config.toml
n_layer = 11
d_model = 384
n_head = 6
n_kv_head = 1
head_dim = 64
d_mlp = 512
vocab_size = 32768
activation = "swiglu"
norm = "rmsnorm"
norm_place = "pre"
norm_eps = 1e-05
positions = "rope"
rope_base = 10000.0
rope_fraction = 1.0
qk_norm = true
attn_scale = 0.125
bias = "qkv"
tie_embeddings = true
parallel_block = false
init = "normal"
init_std_qkv = 0.0308
init_std_o = 0.0383
init_std_up = 0.0441
init_std_down = 0.0441
optimizer = "adam_hyperball"
lr = 0.0132
lr_mult_o = 1.27
beta1 = 0.9
lr_head = 0.0122
warmup_steps = 331
schedule = "wsd"
decay_fraction = 1.0
decay_shape = "linear"
final_lr_fraction = 0.0
batch_tokens = 262144
seq_len = 1024
doc_mask = true
train_tokens = 1418000000
steps = 5410
dataset = "wikipedia_en"
Each number is 128 + 32 x the weight over the matrix's rms, rounded and kept within 0 to 255. Layers, rows and columns count from 0. Numbers have three digits each.

# layer 4 MLP up, 512x384, rms 0.0426, rows 251-287, columns 256-383
144123099154131123118118085131121131133121133140109087209127169122180101122079082118140158152139130127142188154102100138158106074177081155166132098157130099152131092123110113140148156135119137114149111126129106128166143164050157102085128108092103110103224142115125201185131111196171174118145099095138148138150139169099144163154123183097192121119125103128134157108154110124139142089150
119096123134167121126122138056150117139153128154156076133135139153122130123119099113143053148136124130134175188140071084117072099137080106091142133110109138099093100203114136158124086107147120134091117201121137119141115128116115157118142130179132152137108082208152160107133145116054096138126088153067117140141162126121126183132188102070117148148093137146098137151110115144128148197149
142106118134117127090165155099187177138133062133150112048105111143138156165144101115096097173173077142123061107166112088123084137105153102137116138119100105193136179098132142130114125056169077204138138165124095152100142102118140137084077162142103132099065187098142117154090193193132103171095125153116146073193097096157149131137102165145176122102113197157152165230078108171111192113168
099154119143143139152126099109109133101146113119153155177163152146088113149151063140123157156103102127079115098125093103109108175102115129129136130176168152130142120157122106119200111049163152120143079110172125136091101138076134148111103167084030135119148127148104153096119135144141118135104106070189174112121062153129115062108088055099155155163098146135184134172100142075116137096083
148126120103099129119096159093129146119081088083127131153224136153126105118148135146174146086117112086100145118079093091102131071117104115098152115068110107188158140149092131167108115157162152071202121156167077129189100128113119099139199137123144106110070160144155109110120110130195163181096126105155137125137116142071152110078132132112112140131151039151171169127158172168148120139127
163091135118082146078109178101113118135152136125119107154168141088176143055184186135169139153112137079164109128180124145107118156171145105124116118138149075157035123154109122122135053139144119064121169130109140136136056105126126147118144144093163072122149131088139096054088138133151123132084205183068142154165186116138092144147161176053152111125131089088116164129110183105101104134184
111107121107171114168074134180141094111174167125150098089102104108083073130132100115073171143105126117120133089118177132149101147136084143124170135170106173154120181142133094122137154149085159122177136101113119106181156124169129147164099119110105176079148157077146104133132182136088184117117119094107115104155137109109106138118151068110144115090101116114209187099132131175143166174160
138100134110157153096102108102118124208181069168125123155172053134188121108163064137108134096166108197072083089116083093133147096156142108186103162141153105123183113136104147167114138094144130117140142107118147161128133054107100138080131088098145134103137096149121115167177077142070143047140129101135150115140121139109111110098100129172101092152127141125183112117177116066098136050143
103147141160115147149144161153098106142088150125108118131173159139134125136141207139182117118114153128156171160163122116087103180132216113124100132127172168167134108108122119098156144141096133120132110118140106117104117096152118144118149101149119141163138120141153133126137138146096129120147076142159106149080149139109099151143115165092149227114118194143113109135158168118111101107133
137169126121099132087118096091178167108116109086115187119160144172052143151098097129118133143150138165212127120135132164110154143117110082147098106146144113119138143173126103117180187069129101143067117150110119060102163115181090058131103167113107123087150142142078138103073160106137098128149137140165143087179176162142141126116101205134152135164162086176133113085108154139138114067089
133182129095168118205120056124143065155121066067163106084173140106107088100146078131158093094096179156138124166130130115129118080143137142087081163079092145078145093150149125115125078121136109136134153138119154104096124114063149128146094093081131132092170143129184112139094131124146047196149150094145147130115113139174171131058081125142141139110123146088145155099142121174150101074107
179090104118126127133127143111126111120119157146173176173113096135169139148073092119089125145142086113091091140129137183157115168135130068122094114142160203173197145151078104168132161114145088102099134094121056154158162144110103093173149151134084149131131133166149183126082108065126140144080171108184118126077168113121123122117150100084118162101127127126148097058204113119137121110168
058150143176151120133127159084156081182142123123126153131117186152135128156077099101115137169132127175085084077101170119121182090116117106102118086115128125119092123119134145123153164128136131160116140144207141105137125129110071139182100045188100119065147167156060090069171146123135162100143133135131121130099117144134098168127152187185155111093080152123024128047156121178150081151173
108102138150101139127069145146102062153143170120108137121095129076124118158094165143083073102148095053157157135088110166103155110125181106083176139072138117077123121158082112111144180143218130158028093088144142140131134174111037183116138124073148148089098144126133117143089116158145184124105167127148127143078148137109166150151153128083157059091075158130141098099184163146154113130124
152076131106149140066125158170168172111128084126150122154132174109071113131148170136117100176113110156132110115174177095112112092072135117100109102114070136124148146169100141149145125131097087094123068125172136216120094174106108191140165168087143122111088137141112155122148095100117115108110187177142104089156145135091112145157119125133057141139144094105128141142098164140108167145137
145091118120135138088170114133106106128114125148128095090108082162164122142102105139067135107172125108151096154169135088117174168077133131111154145093145109137087115103120176112162155101123180132163172164099096156123131170047179113192143087136095067155153113082127146115165109119152146158174099178072179133127110126124069151126099133172112119171163129153097142121115106183100177131091
140165153172089118168116147151149179163107151145092155121114109140135109110085110108073146170111115118161064073181120100125110150127169174088105106093081163101070058100129145156148085058135194141119087182139124119117127152214128133158173124121089151093187122129116100208120089143183150164140156136121092150122137119162170168201142150108134136093117168068107152117123184119144139127125
101167127130175133178127108179109130197096158132074096134163119087178065173119092117178106054133191109104131124122127104121039071165090148199118125122166120144122169117170122123138162158105175134132128129098162098100133070086103134121126126100151075125119118115117143052116147063153132134121078184126140134073137106080088131126083096092118143159158122111099165132109126158116109145043
190134112136135144115185155137180136058125099140088090132054043111130135105106132144103125169104080137114142121121099153136138146115144051119144129213122136155128115098163090104103134065092147129085188090095126087117123080101144144035174170174190122131093096202119125114143101139146104145178094146172071176112081158145102156146160170146145148099215061188096103135048152154146110147135
108154108106126123135112112136144129120056045078135131065106117079128140142055129125149068143158159103134098161125126153127120146084187201162150135182152151160102103125146000106153122095130102121086219131063139087138116140108112092121121173127132139172155111101192154120134158114145108103152125176079112103097121086125131115087137135098151187187153141090166205117072132054138185046140
129167118178152139124138093143196156150122139151187151113062105098125146131088130114042143169171063134117146127080072074140168075095147119185141041134154102103167108110096084081099108074137189112139093143058122089112166144098111085135199134151067080114090082081138154118192121132133159123154145147115122192120151168141138135118160101125056128158117112092104157076107101183146064191141
113116134176135132195130144129156097088162100082116152143089165145104144100146121143135140147091111101060098134163143175137126106111165156109086099053187146098094162114075102123140103182136125139055106161136210163117166181117120095135135095175130150135111176071136121097153082118149143130112117054135112089110107132125137064099106129092053119111120095114102198097113076102149139189107
173115125092089142086084177147123182110126156139122064142097076182133110157150080163154165100158105109139076116096198202144081146110146165097081148142138122107121128075123097186106093127115092086170105117126079194151127158130101120163159123147054206105070140112101098108176139120098128120086134127126159084099149111143255131070070096184152094055056089136080102161155146134119122084103
176117127111108129226151181105158108128123155103070136132180150137080077143109113153204138102145140073091130077198139127146115158111119098112154189184147166126095119119135147072145172122130127079090097131108059072138135136155112104082140114110107158127086116119092044137110144119161090130086125060173135115140162134166095122171187096099100144151131169137150099109167112125162104099117
109095124130128135182117087131102111082109116131103098177186094099149140161114177106097138167136112110176145185077084108110179154135105142180116175176133152166160135098135112149127158070137117057130147160129163196095086075046103143031119105110087114117116109125109124121117049120189150184180110149126152150097154120094232151166206114051139128111130141113064101155138165154095144158160
128171135138086117132096110086098173190101120129106143079159194129124151156124169135168123154128132138147106161099178116130121088127134189144157098115119112146095111085078129104161151147149108115124109120108088087164136133052163068113144139103158097131155115165100128161140146173169125187131133131171085117126147102145157106148138123111105158186089112156141152140102091128176129194087
163167141119101143148148092083084123119126174085114119134136093155201056124101163140152120091121161148056116132140133157114110093103182118087078082105132119182080118111141164146075110152152130147103139124167144168156096077154130177109146153075135153097153135161122138108120115123135091129146136146111097081149137113162059122129128131121096148063115147150082164142064154118106161165124
098113107135108130108150142134101149124167083125167149147149101152178096158145115146107112116140140130134184095158124108136066176143127147141135198148103099142142123079223177123153141194124123078108100097119096118129160114183145101137067167149150108133106105070150116140107105095158114116120134133155103098162132114094076097091166151146182137077183110149096109125128131100147111111170
086225142157170110086103162133116123084130131107130144164154176192085167168111085137162121112098182098093155165105185162142118084156149137108124156179142120146079154099096087133094080166101172112109154153126100093175114197080180109136090149146091082156124156151144160098091064072095138115055072147179095163103137140131137107070157157175221131090124173189140176158160126097155184122079
092161102150123111084071116156120127145106219127120192143171140132111127109141134117091143105173180109049099117165130108141151170134171198080153185113118163128156131156160169115139140119169162085142107116139173092095115102135102100109171097133117153112206135106135122170075121114105072139142156125150121117131145150112154121127159081193189114164130082135119145161146127122139108168120
140135134123198117092140152162108098136081196088112110119086097107120132190127101141140097096138048123142163079110140098123135141156148176182138087139089133105105145060144078092067089139088136112133107128133131146108135130188114147113082114113131193112074177133199088158135230089061169097137121111146129054102139109127079117168051142137164081203159072158118123074069135145129131150115
160052115156126119090139138157148134181115117217120116098148179110098163130062098117149160156172103161136122106122158113124108144144119141120172098152151110124119097164123154131151112044205089161099139143140154140146101180133184136143168117137152104129107133174075165105078176163095132147130125128166132108076130116146137127088116160070111099118162076182069150117159142131144119160121
183161112101186120104151099085104167108123154168119149120134109161154148115092142143096050158128119113052126144093061154153159158059135131096124059204119175119148108132160137110117094139086162152113153187121183114193152104130120104119135123150091126114152126159120154120121115123145047084090141163142081117126171094073156189161132076129113087130119106100093100160115112136138136080142
130089123164174164104103123199194143171140104136118168083128169175126141139067128132139144154111159124109134130130075120073130140081131108193101151164142120130182140157102155125116115149148091058101122118116128144107131136129166152072123142111106081094051148122107194199103126161069104102154119158169141066078075103224082113118153177140117107168148117161140154129108101107089103157131
128118143145133124068116172097081092136160151076122147155145092175135121121110169133163108117136124124091151100121092082137110162106090162136165165162159134169087143150168090131141131108104128095143104206118095113114149087178165031045149188110146131073137139153145108147143137124165114185111152191116085135119076131160082131171179131154136129159065137099059105142120140142125116198155
153141127081101128153177108065126145149123089065134111154115135112172094129126106124187125112110136160139176207154125104111109131190139115109126140134143097129141075197081104112128152125201144157106125106104093110093167086088166114144079176150104089070099171135140167133213145147082137179131097089154147130179111094142106122110139127165110113168143090179152125100126149138176156122106
111192150131119133057183116137095111110200126154182100135071132085159145188153042110143149080088106124174091186148121106125123175146162092150140120081085109065084128184151114150139103122120150099127090118166125157102152120091150138097103091141153098064121129149146100171158119098146156153090140088148149108097101125115098141195136073216155144146075153127137072154125096216121157138122
# layer 4 MLP down (transposed), 512x384, rms 0.0442, rows 251-286, columns 256-383
225131095167148157117164090117123124065153119099098154189102075084103156145110117106106137027165144123145114129103160147121102178155119153156117154090133114125172069178115148033103106130139142095140138152123147114130097147148102095131172046144102081105086116057132105100062107150112162083110138114107102150159183094128090125120155142105128134162152100145130101139126179170089124192107
161173192168207107154090091113065169156156134214031125149139203124161122136094127128155151125133160188177168141086096091155115131154100119137158106087136082159114155155132132112146123166148120146124106152121169157151148185148091121057127159103106142168136134138097097123142167133103138160170175123148063158171129043107062117110127169165139067139087173142128066120133176122117101149149
149129124125121216133117198136140132107155166149086082112151129121140121126192128153116118128142089126178090153116110105087101148141151102152112086075111116152212115063087110136095125094182113126157103201123121083135186076109102102100145158074056147078118149136153121136079161158152114116131123130082151123169083176165153107114099133074151126100125161102163118140067102094054121124126
145137051131180192135127113144144127093152136160086133146101190091120147143169092127128121041124116175161151100171167201143085118094128086076145131132172130080150100135108073065163171172129114079157088126173102181179134132147110099118097125121136126067112129131132122089127130149155120134114133133117135095196095141132132063146089141064096046056141156124097137138072103100103107065143
132122159132066168094140080144113113178156132106131093147175154138126149133142123153127129076074120111111157179092115152112118081125101188148094165160173123118114125137145131189134074190137147092155119162114110193123076141156201135124125109151183123163174136125203239128173146164190094090124125112097122052126126116099170125129139117122082072143159125100152132145102180179147112143093
166121185137107114106218073149142137083167156080128102125178175133124107036107150120202166152086143147124163066118141103111171158192081135133108136157127046137100178148115135089162121135062112139080108106079157093149126138091126146096126148174194122145120124181148114113107115146179137147123148155110152162169124091149123189125149113107159136125118157115151125144150141063159072149142
145116167188109200110132116100118089118091113139120069132111077148115150105082137144076075094140122174119147117112125111140115169153157110152118090119160139075175072118141157111045154127151178119186155197186184094077079114154185129085105161108131112098098122144090097117092132187167102114170125156131136080104048078142146186176167127085055119097161148126113056167115130121073132137179
142074096126094077152143106176157165161103088077132135043111175101067130141221161147120102084152168127101159079069174158132130090174125126127122139186190137131115175147140142128100161120098154148135124130115095185167170136092102164104175119056111122084108146136125115114125134128177142112124145126119154079199154162124115067102146084101139169208175099111143165125222132153110102102127
148128082113156112130116086091173127138074164115121081136073105156135170139069078134110103144172133057164119027080140148143164110114092127132136111164103133116061120123133117109124135152115066131136156129114165131125142184067128085114173123098134062124099102134133177208184144133132098144119155081162117116116165186149105150119121075139192096187177132160076125123110116159164076189096
128122086113161093102084133134163164078105125131110156069126121130147150161064085167116141174160112163167113148152158103116104184119130144176131122197072157136103112072143052194138158104157102151146169147092096118168144094098094136176101149108066158093159142139150125160137189104089117093100118137127090100195141060107142152111086155154085187113120091128135058144102149114034101118101
143140107159135194118167120123084160206136114119176137117151182101076132091157186140211191133148110185152099168102083129121080155122134115127163153146119133172081137134135105147133109102103165126158122144175129140108159125160116175186114161124146133139174133166087102062114180104145147181164148104154148057169129072129142141109198106176152145184135109091076178134161121134090125105102
114149118162161083153079109110066101145075147097109139120123114088121159068156110117115154146137076115098113152134083105152092130154123109120132156147183141130093135130122159166091113126116099137106101119139113184161097102106130077132077076127078136166061108080146131148095127104079107100166102153197123161152123160114119135143147059113090153135089096106149168111099087144136112090158
130039137155134087182074110157126128162149186145114166122131069141120163111178156132122140165084159095061090137135103118157123141098091103121171117105076123106110091128115099164135090191089139161059150099097095104104084130129108129184149136117095131198143121146103084150114146140209159113113173172092103071144109048092130100126157163109156070158113086157089100088095129114158154166133
127124194145070089123112151082144084109204116113167123130187128120139106132108118106101118078109153149086158128178133127011071153145171165109148159119160137156174147133066107081123160161120143128087119136131078182115125175119177147138110140157088136152083137105103096132087201118083165137073155072097161135122145143114079134102138118091132146141099131068081174138132117189118098099148
137101159083134085101131153118152100151134107123119136118088159109098209176110236132105199153134082080163081095168138067118113168120089211109176188103122057100148160123135161184139149113128128108121107127139131142125115125100107119112119146146129191164128157093112151131085111091150140187117167177118168107152113108132101046062115158156090143113122113128100156071086120037170158152129
112115142145165107140114121141118143082118132065106072156143118195126064150113168080099159119151115150107088120140131072110210144115162139109160131114164112124129097110166145108153148120117103136145177103060139132171115127159173127137110086148129095127172119130137142103149130100129151126140094152098152091092111129132130177154199108114086150136161172188111153140071098124108121132145
177109164139132057059102156166149089133137092207113113185117112143053109098110169137106160170108175112120120104164143037112173144161135138159108131172191147134164140080179144077142067109153173141140133128132128105120163103183162103129132136151139126150140143136097082172159153167156170124132094166109111158162111090165118087129161134106086162093177138190161113136102101111100129149103
118083112155138182099166083127159133124111102107139096154129139156157060134150183145139106078164109162137175123084091111088102118120046160068106152169142181085082097103125080176146169129134154167162118056122144133131111170125085151190120125082171133100086125111147116062102068098137121131101184182131106142178117157085092026174088152149153106116163118128093116143196116191075163114108
161151048109125206108179112153151096136094139067148112145094098097172104184144141098141100113141127147107071178141087180105119176079150094103180152114103128122130118108210112095103158154135203141124180116060146065087113103144092128083240218155142149125107141096122094154177150145168101111130163083150150150108148131127080158103106103115146118109116042126060086127121147098133119140119
139143181141168044146136095136129124084164169102069097098120160105111133127125112115119110109113158121102091122102082135136080097123188096116197136106102124178139122108140159079122151113147125180136152144128084116125063138131117149125143178058173232158153115148153147111087182132067161149143086146075104113109069069088101106125203140113164111054136195065135145133132115087160124109116
103154192175146181091098135089145145113127111131133126108140134116123151150077116140061141108058184124132169069123061140102180121123121151125142096130141102140130135148146124138140134082177125121154141129052161190064143121140079155123127108095115194147124093084110058130121155141085116114157133058132150114133123133077101139121111160095125131063111152090087146106151193134113118188100
094145166142185162111169131126150121143159148127031087126087143088116167134093162183124122155141120174099090032074149140127181150147182139122075168151154137109137150079120155111109131077117116168143171149036096098114196146088140098108168108174127088162135121082136102201173093141178134130124128175138200119064126174145089121112152124092116145146148141161116181176162070188166102093085
156141156158144241124109181073130138117125094211069134162112173156132159110143109132094147158105152098128117159159077084102102163160072109115119123116136098154110115109120110137117129079132146097152108095152177176157132138079087143131094146166122126121153105106129190124119135110093180142130201114092171065195135196154174115155145153128127144123130126128173163144141121117076068168154
156144150085091071146149191132121070151114131178145141150179161088028186110089145129145140109077134106152110090096163098185114101149071122101168161148170079111098153184109116115122156163119108169138043144051088089162151068154114140116114123094113150155149173134076083132086072151157087171127140143150186171104157135148106066142150118126103161147158121131118171071086140145157181171056
193142143126151088160134137096079090114163123131096130132168165065117094184159173057094092141156122124140141140087115112127111130124126113138115089073091070129070104139153122070101152099100149129093104179131105153155096099154101148069084113073108090138143160118129138121171201147095115139168073121085035087135112093089123144137167114115129097090106157157077085145116155107132090193087
135172165156150070131107107073162157114189070124128138172118157150099141105145112172099129063106106155197151121107139118122151098067123103115143111066106129161116163173098086186166158144199129130148127131124146130075139115111179196117107147144126225092076130157081172130046162137087154108119121128068077101163102119109076153085153135148053138123106118171171118134139199083130148152104
128123134144102230141131131118112130130163124128092115103126112128120094173166121113117205096147154086110129072085107152106189164144170191136143116190152143138109188106182131137115123143101109173164185113113138137119115106134109098139118144120076138158144142087155119151187115147130072163152094138140126124113140101098134119107122120073130110129096142157158086133150099100043155141172
046092087116153182151116127114147088143136166120124144108138094152159127135134094230128152073156136128149152144097109118113153089197163178156115147167124155143112119127167174097101146143072169131123129134123158109157164096100119193120110105122167120108122129119110106202143098093125118124138162197102124143087133158166151121074083103180114139159121094163099134116172158154127100094174
108122104149119162127150127124130153103101075116130181083147133109112129126194115132163135060087154096124154177154136172094069168143115095106142139156155090075120178186093169126094066132148143130125116105187098127141092128147109119134076176117082155154128203126159164058135076129123160116097099071154074209068146144097171103072129171156148182090138100148093156090079115082123125104113
151062147122136133126095097079114128118115142155129124071139170148156123152101130143132170165150197142106133103122144130160182145109096160156090124131100146182060144146225146158130158110135166101159178064188184054104098149106158126148103075132168157129193101134158110201070120113175103180131088128165096107102187151164091173083169116160154131148136100186152161146115175119129098147134
116124112115078186108148211149113143158136145192121094168106131125133106149087110124171128108100137202104110116125094179142164092190089074135091084146117109075143179141177106109077170065089125128094127145114147074125116128123105133091106136085133187125154133140119148189095165079160118169175111117146088131148187172147072111122074116154103090194096089093078106170104155162162123116037
133181104149141141083100125134055131153113110156210122121069111126097104123070143133097119118158107183156086146166111051154144188086087154131179134139140108122211125186162067137176099073176130129086080068167180117079132114118144121107168111129118086146170103109100155101115115150152191151155109127196132135143143092109137127148144097113162140168131132118153134145148132137107137103196
166136116097073231122106158150155088154175141167105165148153113151067119193118097076052129098122076121121126158162160096133142150111133177115164112134109177102067103109054143131132148108138175171155146108156148167125138178136100128168083154149140110106157139113150103095141121119127123089155177062134133106110202112134130123140118074135134109091131186150154159105069120069168164148138
183138105132159254172174117141136127155119131116115115105087115072146138164083067131113115120142177103118096095111147103139102185141084046103110091189142116113131162131126125140156159131179132087123172155116109160127166150161160155124091152123114101112100137116159197148166125176238124090109101136086181073131105101101120150106151145125153095152143137161140120116130130156134079158147
131104205122113180181125116156147118126125182143215127145169153197184117082163107069158191100121093166070159136141201105056180141153118174086112094112190123091153149173138151192106128133117136162164149139159127123113124131102122143066192142121114079134088146114119110153137125122172149115185159159094122118099160123157128132120125155180105089149055184065146193117160187127141152118125
099114110145150128076176196048151096180161153175157131121063113133146126190097158096136121107117100103132122145107122169148140136100109112152126117078130075127114174167130163062102082145156073149140107168135132006086168100104157147152038115125144128118162113166093154147166119127072147151129100101159115132167121105125075077181076140149148141135116165173113135152171141176150124183117
# layer 4 MLP gate, 512x384, rms 0.0458, rows 252-287, columns 256-383
083205084073115140195197135171112138150109108097124125102093144073128122110122158189099133146129109142196111134181132146150180090120114095125147159136115136119100124128076112155128159158155121103129119143205134149189115037155114104104125134113112171135103156087086148117096015083119108155108164180173112138145129155121081128143083096101098173152128105138167128192143064163139108097168
120127117093114175108126123123105084097187173137127092117113166096113140138097117215098124153140133138206152143128177125157133156161132112118109092135154121100165105105126119107108177087141140113157149129155141110112114076121187092171121063103122110150148084162165127163146115120190155128147118151166139089144091113169131118127168117097158104151125094142105097142121153087133149123104
103156091189149160086119158155150131139100173197188156139143161151062221106180132191131124123063140136184091169147135122122135117158161122082164094149133066073150098099144130187120075172099129104127080177173164137167127108138107149180099079160100113106107170146133162115124079123136139136088135147150126068104087146160211070151103173068081100111098126126145132138210100118105127146194
175111087150126157134123130128158182127173130173125163146126152179158166088134060137156092139171096149109149194078122127164156077121123103151151147113079189130169137145128091106157121162144082053155093188124092193121101156145118153115201149102115144138130129163116099119132108107173092116150170109132090100121141207128141074171122145109080169089162101128142181091177099109117130148178
146127101085164164106077144125208153110154145158104113180146133116148115161193112216109133127130106101139155129131142104141143125143137126095151179121121096119160114100125104083173127115191125163113134139124153063089121138119128124149113118128108120081075149173139077133143137114132129150143097106125135122110126153123194106180100086123158118171127135146125131101106153116129125130134
087164081101084135178134166156089096173137074115107136183173151101126127150145077133180153113145119105096121174121111131172229090087108121094131084105112134125081181105081096151169034104178131168127118114131064119144148143142145131176116094143145114199133149136172150072139170107077109151163159105147088155155140144122090115091112146107171123125159094157133114074135158108115090132098
108125114122151154148204135147217124128112137130154108106107134203121153195208164167128101154170165140188144172071183115106165147140156096059211099166131135089133116125100150062067118153162125122172097113110132099112121129092115112124098116096159152134128194090137076144063114113197130128116119154072151097123123151127150116138123095116127153137173093158102134081125129139124123118064
147114066099125121116181108147116110126160058141181137142098129100133138157121126144129110090101134098151106149109118121167132165134176124121119173148101170129079157134142065121143109126185144112124161166106146126114133161200142115171091146140150120140077094101123123157106173123163177119115147106150154113143148110144126116079110107124080199164152139159101115098148127117149153161148
130146092064104170183113106146149148081123140186097136157120091110162175120104147171146136121136141177188103158112130155141125127113127170119092109124079157143180087140168055133140107162120119089128119183157187177140109082124102178183163129094109171093076194144100088090105148052139130097144131152213096112133175138147191142158110107098112093115123099100156157059097077086101087096170
102135123148108151218129180169176151126090134157075107131106157167103164116119126173083132082122133143121132166181109112129149157105152157097146148124127094151065125221164161149127148072150159142124126113153125150140201130188113171148142134140127164146141103078152142122134101153147125065127131073144060250158075172088181114214078092144158128114135110122118106117091101163104122148158
049122112072099174098169123163161181174060131132160145135172160079178150119122126158198088139086150117143093136132156106151175179136069099134123124114169056151091098145176118081173134117107126092111154115075093137185116167083120156142133094109099158151182139078101153123127139124138121140099108134139158165133137142135060133086110104110138126154115139104110201134160126119122082135062
117166106129145149113181098132157106108095143118143103131184151144121168123092123131100116161134169142163175117143127125181096194123110076112145149143124138184166102138194175150083122136160099121185123102135180153097107065095156167114127049123096144091155144113096125096186131111111076138203147151165114167100148179120124099083115143112117088116139151130118126078226128133121137162159
183054093181148149204152114099099141158149075152154114154124132211112137133086181167179122129119157119081185149167087132143191121116120159140115122050134108128108094130142064112146062148112139134150104088120157184162175154091134106175121091088148156110067078069196085102126111106126063092128147106145153107130093142109142108119111074137209132100126095158129130092095092038088113138194
111165129137114196129160113166121110110118156173103129141098147135111164158103139172200109112161189140152139106116139107112150067158092188111153140132139083122138183143148051133086052127118145125112103133177156161140149125089194091157141169141151117159094169073145080155133112125126123137107070150103164150128145191118167136144113068103110133170150076086113103127139108144050146132134
110089071146112152160109135182151099174159137105110141086167097129148120194088170193167117141092061147120102166180152088127181102093105145127110075174108128166155180063107133106114148092132137128125150139140149081130151084093071094100146049131092144162050104164126170088152112131129133145153173110109172149177156145133079139128135097129122092145142100078084174099124063136081177147190
090115128149146149164137140127123128140074091090134124109166133080142203115113172114153121115104148140119097086101159142133175149130101149113118111098115119137111127146089124209095119095108081136150108132139121184144164077105082091113152105141130147089111172146080075173099135128104136141099150121127122140095115101120136119191144117078133117119093130104112151102109129064076145148140
083128120147100150119161172130138113181137104100114150135084125132104103168142127119136125140147122139057111078125202120156165134083156109172139069077136139111137107111120155109125110111136141111135110179157139160122062157104096104158134150156101161140066095124142173129130155134101141142095063176115154176157126163137124108088095087071128142112088134115093197119096116120092050138162
151096106110145154152190125133154103139162165188099058135135084121171104144110098154125132112174129107201123119175143129119105120114069091096141087101109125154112120121136081111162131132225084107150082123103099146172106094145122118107114117113132114153134192154146159120152122150168087120171066137177112094171121129111109155138175087144106109137114101178156093149107031140104104159021
082097084173158148096104148098095123202095118092142174128121142174075139154146173149158201166182158123137119124057146117148096142158085095086103179140104137144073142169109117153075093168131098132150179157136148134171114125119125112104124177187136109176093155094105109116107080189144116115128053192154148133119165134173130094104166156075161107155076112146195131201141055142093132171165
108191115136143151166173134177152171153128142123165081128088129142172137198138134197145070130141158144154136211163140098147104084157137183105112116181177123094147069167131107110119190098131070070160098132076092087181063080155139054175133144132133130125063148115119148146100129110153127153134097169118147195130130126174113085087176133102077112131160175148132132097118126158125064126145
070150113125120163098070123161118157168122153161145120170163134160147126124155149142109172084159145130186160062087156069146108112172201138141160132160101114124117018164131193123102164078140093171144158121133106072176157114073146138117166125108131123110125139203056162144105136193135107131115141126169157190087130168104054161125107108127108124186092155147111098151118140189094096096116
163123079145209139158145180168203135153092148115117115138139163084089176120096148115142104103142088136143139151255093125143130072141102118058141158156091155121146107121203123098098132144133111128106189129121108119125089132124135131081165161121159089168063086184077095121138139133161114111111136158100147151167160161165064085153127110102130127092126111141181111124165124157107081183122
116146063150085197113087169182102147190183097096152182133124118133147141247062107231176152164165163130159138172141159120122130179179164172141169104130079107118181124168155176172140157152136125134142131089140084138121138106127123078099149108107087074092072125154102155051123112123074107081101181095210124137152084168123150165150128087073150140076062175166103154210123122163131163149191
127095108126089152154139115133086067105110093149169125116150154148146147159053108144169121108143092146153134181092128140171152156120092058137170175156141063176162139106168182144137145093131150101137133149143131103082073064162145109135165170169074149122154135144138133188153122153170171152134146108143137067116174154113120121108163041108120176107119152091148101163102140160117142115072
132100081108086140153120154112136154156110131144128116132087157122102156157102169161137123120164124106119170131132165111184112204163108127109155153137154129112170125109164119118072157193117154090161078134112107083200173123131130077141145135180129164125114186097106082109128131131182193147126090126152097136109111141246088137117120097126192096135191144130132158117140113172092123178108
103133094150131121125093169135103084182198153149157092126099143144096108204117114149140177125118095115131080144093165062124141126165106201127106082110113072158093151137184133179136145101131059107142091148162100133136191152142136139164101066144098149189123129077159125183102096115181161140155141096132145104130088161127131100179169096111178168150122096142112087135129137103120118170197
167199117159140174097078141119136149121119132096146118090091087223091127187113124111083119118184152081094164179168202160158163178088131113087090123134134095132158081159123159135096206122212092132094116121134128080082160158156145085105162111108066073096111114187141119063115149112175101115179140197119166174089167146127135141119110082029122073131068134157062136162148084113121061123090
146162114115089162209140116144120144190142102073097142112126138194122141112122112207150211133151102113165144128100183085154177134103157156091215145114107099111094142082125059106132098107144177138080177161115179128132121146106109098118189084043131108145131109151079164146180128149110102154134142221093168087123107140155124081151076109094196081124117120111102115147138145164074156125151
060184064166123176138184173204127184178132114132121114137172168080084170165030116195082132160084066158108084090144122093164136172174117102112172139145062127080094033139181095107130124068170100137114097161120098155110103161095140101085127093187129108122038110137129123123099207129124156108183066096113191119093122110149123110092143145161110129175117052059132121082133149095104100121178
092132150077151158116174156102145103172175122101069092116111137114098169136135142169193142090140116118128120168139147143152153154171113143146153120085082131160074074187151160148081175169112200037105123060178113222122173090106145142133128146161135126195133168113143163137095208112225144147118107113097154111163116154123137069114075123140172129091108176138084163118165131136096084109059
136109124115173169096202095125183094157135133146135120103084120123139203122157097132160112073112120109150172105076165124146139145142063083134093042149159131108097136110161117171113150099133116104136153119145121140092166081087139104152168096132097079080097150113115099184088120177096128113151125155141124133131193154112079121122139169136167091193124152138130154114176095124083186070145
123154060124146156128115099139107148139146112116170172137088155147112127166073110154169098146201135140154122128145142139135106115182062134208199130167084156139168173165199168153113109154172115149071136131091116094142120164061125064141138120052105101120129138120095201163160142136113104105135138143193160122132137164137200113116153156143193115121150123143132121126081124134116172128112
083187070139101139169201127150124117176142122122170108144058080112106126174089138136135133091168123142145156151124150103167131166170108129122047097160136088084147140102158106129170136117125160162107159174189155102134113054173122120163132107085114163097143168129105143147079145082138149151111139125130172136144205176079180139076130109142175105169113162122094144179099128132116061076092
155142090133126139091130153127122130159099138061109157109109132155083133124151166127157150124161149143092116120121126129148087117101092093098186122135140110083182147132120095098128170172179096145081123161164188072117106128104137102118065089091155140103114092165147146119082135084150102111159139133095158078137098166153089123144137105069145118140163113106157140118127093135140096133149
135118081150092148123100135141110127129083095092064200113172134121143121170102202192112102101210061135171087152219103087105087141133149107127107156103106117127131072135146064084181127148116106115143158121145110182166132157120085088163171126160120157124123134112089084172139099113167088138192127146147145156135095119103183065109173095099064148133116089080179139078065131099128132162111
142147103153129139126147098130161138138131105101135129092159090157135124166087110137158090057106151154151099135131085116158116105147181148130054124129110122108103107209173139177087141108103201120112139141119153099123098139182112105132187137166089138099116159088159166145102077036140102058167209125091098196142165098134115107083196063094158140109134127121110096099106131114132095132125